{"num_hidden_layers": 15, "hidden_size": 448, "num_attention_heads": 7, "num_key_value_heads": 7, "head_dim": 64, "intermediate_size": 2688, "vocab_size": 8192, "hidden_act": "tanh_gelu", "norm": "layernorm", "norm_place": "pre", "norm_eps": 1e-05, "positions": "learned", "qk_norm": false, "attn_scale": 0.125, "bias": "all", "tie_word_embeddings": true, "parallel_block": false, "init": "normal", "init_std_qkv": 0.0166, "init_std_o": 0.00303, "init_std_up": 0.0166, "init_std_down": 0.00303, "optimizer": "adam_atan2", "learning_rate": 0.000776, "lr_mult_up": 0.766, "beta1": 0.9, "beta2": 0.95, "lr_head": 0.00552, "max_grad_norm": 0.5, "warmup_steps": 317, "schedule": "cos", "final_lr_fraction": 0.0, "batch_tokens": 131072, "max_seq_len": 1024, "doc_mask": true, "train_tokens": 906800000, "max_steps": 6919, "dataset": "wikipedia_en"}
Each number is 500 + 40 x the weight over its row's rms, rounded and kept within 0 to 999. Layers, rows and columns count from 0. Numbers have three digits each. The size before them is the row's rms in percent of the matrix's.

# k: layer 2 attention key, 448x448, rms 0.0288, rows 310-358, columns 392-447
# q: layer 2 attention query, 448x448, rms 0.0275, rows 311-358, columns 392-447
# v: layer 2 attention value, 448x448, rms 0.0418, rows 256-319, columns 392-447
# o: layer 2 attention output (transposed), 448x448, rms 0.0371, rows 256-319, columns 392-447
k310 122:484551505500512473478455526448481505543502573469469545463453468486536500486502440461498494501475501493415480496494464509462439476480501499476513391486477470536404540522
q311 116:455474467530461486541426556457431528527489550436521475448460469514463547584433490570548473506530415480528541595433493409447487440540514442550517468506484513464483460469
k311 118:499523478480512501486485450545507454549554340480532510476476445524447524464548514489532514527515546490552477473508496451519484484507470515544464516532521514448638508546
q312 092:455498505469498515548505465522544531463471528535379539487530530549463395447534457511438500429516497534510492449480497511578473545445523450491530542536511459574490511521
k312 090:471457529494515590556492533476482480503452558485406531476488522495495439456494499512475464517538442522480572535514476576511448506487520533529480422487470476530408475515
q313 113:589536537424469483457547477516536452484539460508477526507544474477456543442457560470494486487454577475469525513446526528438474466493544552507455563430471498537479545534
k313 114:506528505487441497514446492504483485529557458472528522487465416476503526451468513476531458524517436520561550500537469438480450476449448550508471422503522551484488538519
q314 094:428529452514498542472481498476468516476468513521453466482513497465456467567541501483533503527554506521543501510521444507661532500548472518460559501564535536431439517503
k314 086:468462471486496501512504480457488509516519552520405490519431498484498471524495521504514475492512456440469462481530541527554512529533552410523495461437479500518583554501
q315 108:426510453454519518560467534426494483586509539491481483451501510466492486500518499500502528502610487538527551464448441472519497483507430558497517546533559525487501493517
k315 099:481499508488499517446511496484460514534463577478396474521442483556510525457494485451555524495517502431494477515439558545489496503475564475487477441450441520449501520566
q316 103:513521522533499577525470544545522512460506537489444504452508462527482538491441480517461439442497499493511488493455600523514468478470439485461445525408481512531482480458
k316 091:451473489509488512519523510466433453563484478530375534468515487482469476465451509481459515446510504474482503430489506482463474450507549592461502528545500493555459463537
q317 095:494518475469516520533532522441545510487440533509500488409470457498464543510463498514549376478587570469498525550454568492438529504507560513450514474405501528446491544530
k317 099:485597480508451458467533517487467553491524515486423460461517438512510521478455508564621479530541497513471474536469562466517451472488398543540512475470573517462540536551
q318 122:513602581525508500517530496526478543549534468450440442568514538501481496425521524541506559503517449494462472507501478472551501438501491525540459420493492474489514530471
k318 121:516500458486537514524506478557484555480567353485548525529489414458511479450466478470478513512513498546539472500517463479522544484523512499538460488530554506461536488488
q319 113:480558480564442512535486552539477488485570455452499502479521517520479485607530501471476513551513488493530474503529467446544522538534544543547451462609513485450504560469
k319 096:427422459456541496529452479439513444433535463508488475491413487570538486529505564492481532520523534517474424458499474511516500527535556468459529511505465492549550473520
v256 094:399520490457551443418455432457525480461504484489519457464445501485448447479522445530485536525544470520507496574541433530552437458533516506486447507464552521498513434509
o256 095:537483531505430541548515537526400564573531501498432528501534518510506463485422527510514576489583485510545483504433465434558493497486502464547526524523499500457546503498
v257 106:481502489397514554497519538533430575439529494483492449417491502496566441573501502466456473514508446462536484516477553503494509513442535506484470500484490489452488521530
o257 107:451481434580556456496540496438512505575431517435463491440574475556453554479570472481470493489507473480519532519476491479527513505526508544539501441535544462492421446452
v258 082:561473467525428508529571515453562409431465499480448463499518509435458460490436519536486502508586489478573482459514606549574497553363479555536508527451528505514528453536
o258 089:485456464538474510526507532522373570505532491502475508500478480513538482487524548478509525530482476506535480524432427420536537442496523495517518495580532494460579496432
v259 094:469455531602531506486502416542480496522537482415440516584530533514519493476433523587477530551491464512500513374463554452500490469499485531524543452529553465506499405496
o259 098:493541430493538442527512545483491444499450482455533584468535527444473494514489499465465421447499557487473469510511584536507555561533507438491410520537474476499435508413
v260 108:573476583435466512525501597565471506484506490436473455534511508528549415606468483451478537532475447523458463486518561478526460530574476481446529500523410513534497471574
o260 105:472564392537559427472515488502511433486397526480480522419555464529414565503500456511460411487478525486502447534513533491462541510540517498521495474495550472524496509333
v261 101:565496540432458497517462544611473501512510525457516530514482524505557493530513466497485495548463474474483427410531556449502469478531505545458525434493462476470495462583
o261 102:470558452504604438485500526454537468500358501440499532427580517534420565515504447505456461487504508504493503494523558532526531567546489515547497495498537465522425516347
v262 104:544499370515466449474452500462520414545482536520532592436534504452430584436530535519521420562453590497579556503540487512459492507481507460547549504513463512483497567422
o262 107:476517608416488559497499504517531563443506442503511463602443491514566478498506512471531616501470446525515459540587459531577502489474488533507519505474463522518472504627
v263 141:417497509617538518458538339427515530490499480511500474578484498487501559528460494591501574569550535496510577453435521485541518461507485584549488514480615503500531472402
o263 133:561477477479449517551508530513449495531586515471499556523475546448522456470493565496487473456543502497529502522461493476519471503488505393498433519558472465464504487563
v264 122:570476551579483596503522475542515578499498507481419473578532512489540533487488570551487499529507495460527489395450652464479556527491454555478569508529510484471509487482
o264 117:465533426511559445521508526490505412459452515413547568499497527485518537498590497458487414510434514488472487483519516529467552495516508494487431463566504448505433495446
v265 087:489525472492536486483564473553514497457525513473459482509498508496524481514510449533468404546513444490457446473482589502503469481490497561465548509442501478415495430557
o265 089:497488530563533487544522524511398543518462461462481525451548544499528512474490516484468504526516484488509509491435523467567527509505503501537464489581543485450487488445
v266 072:449498484433510465461444479520429532542470491478596548430499536542563530544528463473454490529469483522457497475531357492460472457577496483443504470442439499462501542540
o266 080:521523509479574489488503497463609438511472484523513488469544527487448522510470460540465455460518531495477516491554606559485491568537470493476481509432503503535435500501
v267 080:586578453442436524513501488460530479514485519617530562473504463467481497449568437423467441427463522515536465553527478504474508574438492443474470551506478507518526564446
o267 089:487456589506465548483470468507495565467535486522512406543446462550529491504496511524555561568503473528506585498492419512519459463460480570492534479497502503475569498622
v268 123:589481523609425534520508505573524492521483489489418527596549477483478531476506544498517537510468511468547463416485623486438502539486475490513597498553478484486507504467
o268 118:477564469461528463481489506528521457398429493486571523506459506501527509537534511477503409542410532507452459492550501543472563499506502497463449483510512462516494541431
v269 083:447497493426493473558486544474442523501485525557560574420470506523535565525497478514513430440445590555428492534523423541434532539516504469493482506425520499531478539531
o269 080:489459552470528535449501446472587496451519506550538444511492455493495492543520470523483482484509494515507570495560526549526473485527478526472546494422487530504508498544
v270 116:431474416601537461437501383433532374523477535535536521503460478424456527459510514538495501544483561515508541470483488489500487483473524502540533515504570458471514440447
o270 113:535492580433452581545510534549449565484546441515515529582433566478575410479491545470533580543529481521522483500494459498583508466466482474488483518518471533460536504610
v271 153:408489414560479443389438387443513421469501529436506468497478508501483530502507485576500534592531547498507574487522488487537412470510513529506551488475584506467500429464
o271 133:538492532448504535558542540555439549536497458503465577520498568475527460493469560465482545467520502523529406537492526450631516536522497429521470550557494506478472504467
v272 101:527510469478451470458417521526455525492522504522554438441465500494531553492590469518515488614464525501526548447542533524482480479553497459449549473501455517504522513509
o272 101:440461458494547475500511508442548495523396519379437553466578489544455504527568447467498533455498461531524537518500503488603536558513481587541516471483547456503406482416
v273 101:601501462407527519541518521559498456452508514534520486450466504480564508450551545448494470498484474443480453384566609513446505519541481504427553474534447523410508548509
o273 100:412520499541546496466484506444543489542339484378499536483549493564479564524626400481484512554475469521484544477488497494555522528507477603541529474465513463505425484459
v274 105:469530406457501463456428449450490433479509536501495534416504487454462546477564484474503415485514464514485550475550471521448484468496510499467508477497512495394508450509
o274 100:482454621474505559521521534511484621532480423516474472548508536523545454501457509496494619550508489531503515477493496505650502519457470547537513504496519521464461491586
v275 090:473501502492520441530493504479451526512472504497499478462473529543491427558475527490484595517525499524474460544464481452542477478554494473489452449528504532581496471527
o275 093:551561439483519479491494500487568431538456528505481523458552495487439547489416464516468490426533525484498460527550554538418490557548525434493500534430442498553467501469
v276 105:517477502531436499477505505561468545505506545493509532467489500494563596516512529493514443511443574454463517426485568541396483523511485489458603476524433479449448530542
o276 102:492535497462586474493499509504583410448423432491562504501524521485509492540530436487478459507444518520457482483570540576508529532544490526453467513435495502522447511429
v277 086:521488438571505478516508413570425531545495472402469471587506532456543464542438498516504542565505497446490473433462512415504442453485465548491542462527514471466458483522
o277 096:508557467462547459491498512487577414500462496512530531467528551482466519498473489504478443436492537476475464523541574561464534555557517432478394503495470476529463511456
v278 119:591482508588470587528546545569552511534536497439410537587512520473508486481465536513472474492500482487537433417460621477474509564445480511537559483560504490486497482485
o278 121:491562450488560453511500518542474448388448488515584522508473526485544512507524534463499428558430523491445467497532506540460574472519532483464441489548493472486512546426
v279 100:410481440606563488448493393475509548533457506472513498576472504480487607505500502571466467631462556501472563481488443481458514444564500505577579513563598467446496512407
o279 102:543522536420497513493499483487559442491544468506505536546497537442520469501464508490462498433488533487501486512540566549500497544497482451469410507469462484510429494581
v280 096:573498427366454452467515568497520452491479489462503563473545483498479462457512453407511398473507523469518406548551461497467399522462494380457473547522402491529466526579
o280 097:482559552529530524479487481563471558440432471583511430499484454528507526520429461534531552574472485502459449508507492486514533476491506574513554532442543534497566532455
v281 102:473551478415484427470455456420497390430487501545559508451462481492436511450563442476513460488490512531488494510541423561532466487471526518481436493440517517506518496504
o281 103:497417557505476568524506517520447633542530476503442488502508492528530465508503525512518607525544469519552524504444451438605478495487477545562568524499512521447544503525
v282 138:589485470468445467508504575524558393512497504514557548482487483507455420491502489413500470436470524491503423558528485490521453509511508414475486518527406483533475475596
o282 124:505551531485507530490500484546488485430429481556524472494460482521484525507458458538521507568502489501487463507519496484452530483497517522477557538431490553523599534429
v283 117:616540523404489530586499618548516502532516488552530573444516507528488445474515496381500438394454486501485421512515493500473505521527494438475500511534397505510506570563
o283 115:452499508554521493449480449472546456450447523534544433489480441535469540514504453540514484555463490500476565470514492529425496486476495572484548466442527511527541517490
v284 093:536478534506404469486495499552486494518504485456584470508475514508505435549478445438505544520473468491487462544520500473532446482589450504438525484495477493542457456576
o284 090:505523445505581468516512520519499420512437538499483544435511527524392528496481472567463432487543512478489483523488567464495530527531510455522477507496550502506555541328
v285 092:532482473456498480467537463445555376450481555519464524473496492444457519438516483507551465493550563483529503433521601582489510559419503532517501529478536503485496515513
o285 097:480470501516461563526495538535393579491496452476490521526454495518559459520548518457517577576490465528530498510462398434604522432483495539531526486563510499447554515489
v286 081:527530424584520443520502428510503502508536500541476465472471543478555566567445583534491553576505550495506518493468437511509506398545491503442589477554487470457491493484
o286 082:514523488428487498468475506488573448504470499416468525542495508490486473521577451481506509460520499485488462527557567507505465565515475506522480475457461503561450495517
v287 136:483477560525518519524528471500520558517466455422499491608532507506448407515490471502483562480505410523470465548486471406553445456496473538492481482458567519620498434508
o287 119:573549445510496463487500515516443497493564596585491510477479498463434514467354551533479412448551550444511490521477542492447493496529539380535437494586501510496537522447
v288 107:574461510624502542551552481516546543546483474490434556617557503471496525449459533549488451489496536506516518467457535527503531546500486526574570502528518484467510517450
o288 111:510527509454492471490500492532524436403550508572577488557422510442551493508489539490504458516437523493453474500556522546424510478490524462431450507492452518527519504546
v289 097:447549532513550447503464481479418604578450461496524509530486517544510508516469499464510552509455505541429501551489411472510520444618491497495508460549515545538494521491
o289 103:542510521475487491471494482468630434531563530552518460502526532475466480501419505539494481415530533474465532475543559585402456556488503460478468526416458499553459502552
v290 076:510516544461487532531563491478536500492537516568519446529548494484485447482539468525517477505537423527509514486521566562550491566422541546450435544441543514486489472539
o290 089:461454484559486504513489507495388569522499516455496536478481514527523470513580514495523498565518496516519543487394442436548502452485486544533525478578530494439555493469
v291 085:491504539454469548505588454450483504460486510482442523469521474458512523514475460515510432434538486463551506466525515523516489516336470577453452532437506496454469497477
o291 095:480440488562504530535493554512406558502557486527483491506490508504522481471515536501533537552509473520539523494424439454532496443495514506531513482572525509459579508510
v292 082:586500507495465484513482548594492540523521469509508503479485483490492577485480576506508478564451578471504489445528525487473522508567495463483546492535446498446521520486
o292 091:498534513447559493475481477471620412445460497501550500535515545479495514521514459500494490492461519499458512481560531562454508529513489541470469500428452502524435522521
v293 078:511531531444479455547515534556469554463549493411518547492514536525571506548449523477497520469492531484476451502500436423490468483484472450424509457484522526538488495594
o293 086:486546477526604461480505513453554459520406499506475503412580490493441583480446429510472463445503508458508467503538605533461509562566532492526496502449495508553425493423
v294 081:451477481555475492487489453501493443511511513452545462491430480548608534551500516544491580558459559522438501434484539494485480450587520486458547481546506496472501497560
o294 086:498532454501510500536544536464548445556439470417485571452543515470464492515533488433459478447498514537538477479542531520529506566516450454508490493504487482514447489397
v295 091:478522558482517588523545541497474559484516490442469495498513484495475405448502467444501525359563462547514462551522605470440499487454505479495461525510457510505519481544
o295 088:536484475514476453469468498548431523489575542625508415479489486513522459488452538538540482523498496463451494474455450502462510447461562514488512509534540543499573520484
v296 120:440518512338523463542490541468427558455499500494568559394497492540498476506499458412534477369471476503463441634544372531504490493484496472488418510452473505546476563512
o296 115:492461563539502530445491455483550541526565536633491392503514448526481518482441463550509555485515491493519544479506489530437454482494499549498584497437511564525508498570
v297 105:387495534442569529513536469471442589480474485476529426481488517525559492585492431535503483538520408480480487491482397540537506492490523509564468493466557505475494515463
o297 109:494471437563520445490528504417506478591558518482449509433574478499410527468472510530444441431549530456532561520465585475471453529514491455506454473519541481490419440536
v298 149:601478472545454482502522550554523461506528501504467551530538487482517531487533535456495442513494562472498473433484653486430498561485495516465572507529439478475486483534
o298 135:472549519468541503507486487558511477389404449455562498501489514516570523533547477468486483575416503529480452501549474561533556482511515553483505487522491493489500540434
v299 114:546460477613487473500517492544542511558490496417422517605512505501506533492435572526485486524504517504527460424437579414502459512495507545464596478545521483471475430494
o299 112:520578506425530493494482526544514436420482471505518545530491572455529489503458513489488443489458550470470419511547553548473557512525539436489403528511455511512500544452
v300 104:564470501568462461462491526559501491507495488422485487532537516513520547526527527533479493605492517514483523401484584517460464486551484516488542487534504494528482460542
o300 105:467555467463538464518522491529520465470414480456532550457528514488495515540522476462451451463456530515492439523542556530569524550533487503504462493531527468490420522355
v301 098:511508507512497475531509515528486505562503510526526568487512498515521554471536552487484469515416576555488471503528494539410520544561526436519579503528415515511481521471
o301 100:508534548446526499480501471507614446434509442575571464515478501472531487526475464513489471502451519490453516492571523585473499503496480520440489508427476529508451524558
v302 059:588502456537519492465514502515560456480540497519504441491555445512452478486483501496484467567523538466520476518472519475556464492462477531513453487502566492458441528464
o302 067:510468562529462559523494508578391546515519473487467492508469501524528489467472501504525543550549458520536510519417450472542458486468539514517535512547499488475597484514
v303 070:423518473486534505536514545505450622489526511566496531435524502510600549554526543523516534494440506493419558563484430555445611537553509475512458470529497482545503588484
o303 079:507518491479530484483482452427632414509506503478555490497524513485468517514544437510482465441502517489496551478549548568434453525521468516463490478440458515532400503557
v304 099:555503518462427520487477504527535421469531481450563505471534492505490444494526409454467409512481410511470458504512477458519413511544505533420487496412520471479494398595
o304 093:463464503568556481538536517517409541532472503516473496438534522543466530486454530541460510532532522496550529482428500434554518487488503505535523499591578504447558496399
v305 079:530550491438495457549450507491435568532492466429557490487462525504551533542461527454532523455466477506436447524491433450474465399571460464444531445551453507493504567567
o305 089:500524493485546483454491483477615442518469499543503459446527488512409530498452430521471464438524515484482527485566562576444472573520502490511480502415513517563430502493
v306 093:523523509470514579515616556512506480443526517550498490473550495524534469568500481472482503456498474473503508493495561527531513557448512525487514522446470492492483507502
o306 095:473466488574503489495505477506409538509487522422476498476491471543526539492573496495499464538481472505530505503440467423521497440503509534512524454585563483465565470474
v307 133:536572529425499486559552607515452544525552523592523531416485495513529530549531496447498466464475536467480513541518461570456554531500523472539476504486463463484497603496
o307 125:437456546558518509471482416437581495506516506464531430496509436525522553514585439517508504522473480495497598478510465520470458487493472587476564453455485494501506459579
v308 138:438503527624502536465488465490555525495492520539468494549546510453508570507496533598500520583484597492492580469467568521456574521546530528554556493520518490485508508439
o308 126:530459527446456525541507474541503484442571470450561530572456542448590440515566536449518487496443496534486483475520467533498504473472460491448467512539492499482498499568
v309 123:413531379496513408441482437437470499503474527526495476449475492480482517474485514522503541569513577487556591526536426560495498428511536463468494534577570507493501540453
o309 122:545498537447438566508491505503510552573558478514460499580467522482508432510476505466535609468554478515511470511516485454555456534485468493537478495457459516505486509615
v310 088:509460487582529487464447479481508433505449500478514466605485484565441522469516486550483536594520439553484486515502448476519419445547498565510563489509507497524541519495
o310 094:563527500436438493516502509524512499496591502528448510509489498456457474504384562502482478420520551453514432525521530505480493534494502397536427517539481507510472520499
v311 123:470529466476530431483459464473466465479484514439564427502480520532456470498521479500478553537541432491479474476535454475577399423521503501476485482483564518527530450551
o311 123:522508473529492496507514527474465530598453508466419538452541484521412519484426484519491520455581510480531494531463537436545486562525492462575485517511504478500476496437
v312 063:600560572545486518477523559497563496477547429460486447577516524495457441491461466587534511535524489478521503513501583471532510480459534586542476532490516537493533455466
o312 073:475454509546493503525521505538373540506559520497474511485460511505541487460510551478500475512507481482521492506427453454523515466467537471503495477599525473446589499455
v313 112:515532505413460469512480611488461555509496516556556548392486469550509522517504489369532473404505568510465449602530407558460493509517506415472503522517402508553497582586
o313 109:497510543500484523439476424506587473472492494524512416493509423521506536532491422523532539501478472498492502489550481553437453496507505579482576517393490541548501504526
v314 090:449545484555593444473478471438509430569457539532541525533492477462426512421545549524506457476523538504525514512536405527485531491535543426614539518578509468494518559407
o314 097:557494578413408548484476467512538520487570457552501489595440517449548461501455495493539558509491498492478490497531506501488468502460496492449492526426423557519508502659
v315 067:548508503515485454491556496497555384506506532543485521522473479484444383436581447417484443464522444514526462533579477487559444477497519433498496567515520511502537472534
o315 081:486522554518469542534513519552367602500493490491478473504460488543537498480470530498518550576538473507519495518460451451574522461455499518552527473558514487457568501516
v316 114:524490532540561594562510541520504552499501514523458480498516485487561524472446557535501567474490486510528535441500581509452605541439479496508495496546454517468496603475
o316 103:458468464565500475457485484434556485519520518438537486489489493504528514494632474446533461507450487501456560435503470552442474487466479544464512445499516479517452442562
v317 112:604506552411484541564568600571507529500486479540511565504511502482479417453505508413524475373504531479473375501490565477454507570451486479440455521508404484549498554600
o317 112:488526503529518491464438481504534480446456514519543446489495477530522535516499446522529493577458490503466536454506460541393536448491526563491569495460506539534569523463
v318 081:407510488556530483504464470499472530538456468495541443561442480496496500488500493611492550586490440506427592481453401438499539445587483487501486485552567526494502459466
o318 092:543479475465489455502515482451587438525579523517489511500526553452443477485456512504465447396520541477498502507531583549441482550490500433479442496464495499533445471529
v319 092:400509544439530433489473445497458499514443488466570491416464516557572510509508471431520502441503474513423478547478389463503495418534512473471457470453547473552495502531
o319 089:533496488507528484496512490454581444572496510535477492445576500508425551488445456564455476442550518479514545492500569529462450569535496484477506551414478524529451474501
q320 082:428510500441513506566491527456570469535513517493422479447498467476455471550495484521469528413537514458450524499402496506465490570483438518530548530502491547450436518490
k320 076:531509481602508491499527517576450501564440554480495606490405535508462480494505494512556467470507509479508510546474435523487493513546490426528576538536470460485386489581
q321 074:508458508476469528555561492540493499426522501526519493546462508528491480512479577502471519476486428505506489558607500509536487474470586504524530508497506432558482471554
k321 074:504488584541535480532485548507577510457504481491545424457470516579481523440569548444538539513461449493502491470426474545509442553439452515487533465467504491544560480447
q322 090:439444466521530485545500506435503525520515532477437493464446514509522517434553552440519494439554442497456591395431451494425475507492529501478483515493496509512454557489
k322 100:464505543476534473502486495457487494491438610471441497505528518417507479486471482483572497467465484475483479542490455552537505498523532501498483384416489458551396577542
q323 078:475553533485563557512472487447490517499459514494447556472487519525559513521444448494499525450557455497476507464436470506494480535501431432497624511499492474520477519521
k323 084:455505470510511521452471581468463452496469574435504572469478506548514515548532414470495459454510492458476512516476515549491504523383487485511453416468458440533390548545
q324 070:530484486460552498544441531548455564448538482489481497521410519533523534495427498480482456525457470486489472507539553547502533391515494557570559469489485523415483475516
k324 069:562468571472488531466523460495434456564503535467482556472442476548515440454458443489477436566515480497492471506574453523438480524544508544496509466508496454507527537470
q325 078:456493477494462499459467455535448478485433543496515479524468471494533447542588440438453516480514485543535462476547492455521509464545508501479518502530494535430516500471
k325 103:510407472517558490538512524542456480466461558499511485492484581480514504566515539525550471486491485495522557503460542490498498550483536479458573563512487424549512476499
q326 100:458529519450525488530463486474585566571544534526404530476472502501466512475501479480500580390530467519464524430442493525461473564495438534479442520498489507498462509474
k326 084:583493512522440510464515564468396525530458541525540482548476468493537408493397492492498519468448525471491415534525498518512448480467451532457516479581452548512450515495
q327 066:525546508495470461530468532459496482504501516512498504474440476525492497474509517553471429449506499526490463531485463518519547545474630481460425462466496536482489524503
k327 079:554521495487481445549519511499493524502450549502453493491522554477501551544560435472499432452541466478448490527472496552462472483523499550503437413444430498429443562499
q328 095:433485524479560504497488459468552546528586518461471523473503511520433526538485492513493524479576513516500550464458477523479518581572484522521470487453493514499419491523
k328 078:447449480540535475557475466503458505476524536453583412525515548477492439572430547509583455431554486516509451488499526529431505528510463494537553512503435471446509469506
q329 069:524534518440494598515526570475541473470496477526491603542527525487565475540532517515452531467399557500489465417491511523496481504477530498577562524502508441546458546479
k329 071:469555475521498492500474559536476521518432576506459560459494474508455508502584546458535466507470559494441529484490534507482513486456625529500522466464466487585397537511
q330 083:457484468446511551497465476445505534456468465543482466464494488545525425554464492492465539516476465461521449471536515476497552522436508463494540520484487482526502411503
k330 097:566431502533494506517531515455502487460449582477520543511488607511538529609546512493536528483502487486489496544449512550464532498507542477491534505502522428523474452526
q331 066:492478498472531523512466452503442473451464474523465462489465478603444530617469531550505492502493572478532513522498463489492483451551516437434508507513490540508542503470
k331 077:453446443576496531552495507563512503490536470518495525492543565463504453509502566478516575495524476568534483561511492442447547493504427451490574562505534472487598511435
q332 067:559529477463492516474501582531451448551528439520493540518500515447505485527447560524576455537491488498520436611468483498580486553563614419490574550513518481518558543490
k332 073:399540469468528478516494510439543565521525513460487404501491531466487437525557536538485497480469485490495515479518526504554498562485461507429515493527486445533449489558
q333 076:564563490541502521406486533554496465526446481518645552496580529520521453496492454537528471507515484487524471501539510489482553495523497511505421506551519516554590486468
k333 074:522430475473537470504413480444488532521492507477465403543587570480457566500492491500507515574536498494536485494493520531491528550517545490446538524443479399496466468451
q334 079:548471510498439462543494504552512487563558445472479564501450475476480530495532433521483527572506553512509508448477476447502538567478473563500418575497530508545538507445
k334 101:516486534479505527480492451498533487450525456505529502523523488536502466513462548499436504473470559528471500486512479505476523551486473450477555609520545517478604464491
q335 088:483507515487495521566538479453542525515513503515472497460375500499472487484513483468494498428511534512446518476406475516514531529504465493494544518518459423532464518479
k335 083:507556568451480491479501587484478496509497515489547491476442464435404513444491447506422431444463480525516473486612484519568457453458443512526472430458550555573505499478
q336 090:532453529507484520538519469506551486504535439559545440526461444449554482502541440459449526508493569565517496568534496478519547514472515541478518526575546508517559486458
k336 107:512452477479508535536507510510496441479494505512510509503500574516508484563474552505496513515478523533533508512444492433499499554483552479495574612561503495518576467490
q337 065:553496488420544541542511407520455491523521473507416576509504471522541536471517517472543547516479505488476573542446528494514483531492489399463516498548483515483459465503
k337 062:476541510501488524478476488547477512536537530425497534460538538538502519517494472488562554435493487458518503499479512531422495488483468502527494508524501485514511487472
q338 068:496576555487485504463501489540533553530545452504489649492506508482439502506523456544565501488498542561538552467544486502504542521530519528571448501549509513441484471477
k338 076:461458493457515467480514469470466482449443512486561475506519486527547455574482577475549488478494479475518473491502549472499509566458437477507511535511515403593496447475
q339 070:411519515486566494588485533514574477530580478533498571482402498501492483490470544408484445525505434454517514576480475465450500579493520518571499507511529445550499507535
k339 071:410445500504531505536506453491561516434534494537405405449482531489501450465460536470496540458520509503460495536520516480458533533471400445456455521497485604564404483465
q340 087:431450494501551598572497506494511513452453558491475475494465522495600476470521540489492492534517493539537489443469474469505561506509494391440589518508479485490519434539
k340 102:470504521482456486547471535418434522445399588526466483498510526475511517518511482487563493463545492444485498491481489518503458514525503491507508424431458463496405491500
q341 101:529504501537468497478536492546471495544542530433465533514510523452453516467547479534585451494542497497506491568499489471502439474539498523561509474465534514480498581478
k341 111:511552529486475487503517498508509494507523393505489497513455341513480544439475495446501532507505511514533506491537510457511471452518497520523485500548518537470527535484
q342 101:453461517448530494551516497475572531510562450472402474481468503497480471455503524483412549450543504505527493432432480469504554569504482486474492562523509493500514493494
k342 101:472468542460538507513519530447502484469430554495532469505478521518551504574478515486482506498513500495488446494503465509479542533460512443446502535494476439577501450529
q343 073:515541477460467505485500501498576526577492456439452551489517536476437457516532497539503526531554445501468514580435459442518519540556461603463495498501492503504496463464
k343 080:567487502476495500486487426562571454467523410509583467531479441492497479477445585561500533531504498468493510521523524460544531430501503495487491574551511542495568510407
q344 073:531460490410510463498466553511555472427475551535432549480500529512536481518586517492499528442470534492494515459484489503468475603494408517441468490471543513489503510491
k344 075:505490493548477515551491535474530530469469546500504482527575445482570439417458431561505515485535495481488508560535533442399461498466543556439487478531546428511488433591
q345 070:562504403568505570470505527515548512528512496431438533470502435514446476468463574541494599438537484503456431529481488566472510485493499507508541475526534497493488540557
k345 075:530565582503441455503483489475521555497479480513463543544491507473471505524501527513499414583483568426496491490523451501556564478547507535546424450565511459462462525471
q346 073:472505528478490493536538520464528482544547489486489500479490473485519535509493553504456583458536510467459558491587549507436500526566495533508412527497520499501440516451
k346 069:443474547484464477478489510452507470460481474494540484481497510430456492490491487474492492487471537498532477588493515610484497494454548538470447487479477526475457510476
q347 101:445469472480528458544452511421544489555447555485428461443520494474487485510484493580497559455556552509460574437438444490460480580515436456479500509439499523503500476514
k347 092:500527447503483507534578555483472516497437579469449558472545489525561546506515478509514449516515505486481526503411495573443536515450449494521485407507503462489445491487
q348 069:510440533515458467504487441546463547548527437501455538488504477450492481446538486467440453453449451516448464555436548465552453531498433460565520477504526460482465548500
k348 067:506552486419455481461543484497452545526447533505489545566547470447441500491505516521447455562489531516531503424498488528490571504494511505512466501435489560512456468458
q349 072:498505496502433519493510441501439464523424458572524494570548554504514486499504494498510522492506470558483496500603487489525462488573535426513520471519498577510539460462
k349 071:476476458406495520546510422536510435517468416499514513538529563521546502548477524532485498517478515487459492468470488469520543498463485459509516520467420447481521511503
q350 067:468447484473464460470571477488459493506489506492507570485527475575513488416550541472414514537495506487523450530522481476502556534439516552509393505577484459505524486423
k350 071:516445500459551488502459496477541477532498515542423493571465514516542495527425503525512440509518506473506553557429531559527549517515446483447504542471502474501380521576
q351 068:487431495486485550519503502498571453515499525448507462454490506513500491508427564530512517421546468497507399568566431483528547500509457448468402453512525535460527407428
k351 077:478519467497522509570501526498577534495502448491499468479488530496424472506523568490457552516496484530566465494474502471501573478543485391516529539502475454504585455483
q352 080:520448489483541508493444524472576532465549468531463490475526539516520524457470519521523555507517466518463584473490523509457484557449451524560508512535513516486505479494
k352 094:496485457516528533533482492487545473479566453521530499475541508500492515504437489517487530525507541576522472448519527475512512535499494463512497624569493468479597479537
q353 071:500558467554460510507510579495525514468496504452512487509440519468545480497427516469550507528523507560492500452531475547490497493440481458511529498445505457495480545517
k353 091:498560494542504506485500533521473532514567488512518488510492465470489474460521465510446538554538487483500490495551532472533492516482526536533489465508506544509553540467
q354 070:472453544543551493568478463492547511487571486492458462476494452432459480519541591451504531532502477422480496495469501504539436490529479563530386469514482513532442494531
k354 076:478511534483516392562499486498521488515472497465591516555505513564577447511480466552501508553504494554501500457479465469564492551523452404470553558480526512570516476438
q355 115:488491502459529486510472507502518525533530493511422485429447449441487522494495464492443571521556524501503498484504463463508510596528417548497468479507491559502488527518
k355 116:473511486534528547547488467567519474498568412530510473530520467505518517552489538463456525508521489534541455487498498483539540520469489518498489598525477526533613472501
q356 083:525491491529492477518505447584500491471500479508571467566503524508466470540541471470426525514491492507542487517574521437468492508478561500507531516601509526462588489458
k356 100:451445518468537471505459472503488461452449560536466458505545586505499507508498501516528509484470468510510503513458492480554568537506495486482514570494519457515515453493
q357 083:454490553495516522495499447503578584553567517470416489475590516458449542447458507461527536536534538503469452453471495563493531570521472524510472529453518479455495575496
k357 079:487555556492518452481464477487465517529479516503534518534419421529493457547440497543509510508410487441525489530511450571591489461469483476562477466454519501493413553498
q358 076:580467546541553457515460435517533471462492503515574474502482534488527520537516500491512449522443511495506545538488518432481484452443478444509602453421478533538507464518
k358 073:515508499455476479513463500500456485514484493470517534545468507540398534520511519484469512520557558562530438478492539535477531490435553505506489541461526521450522548567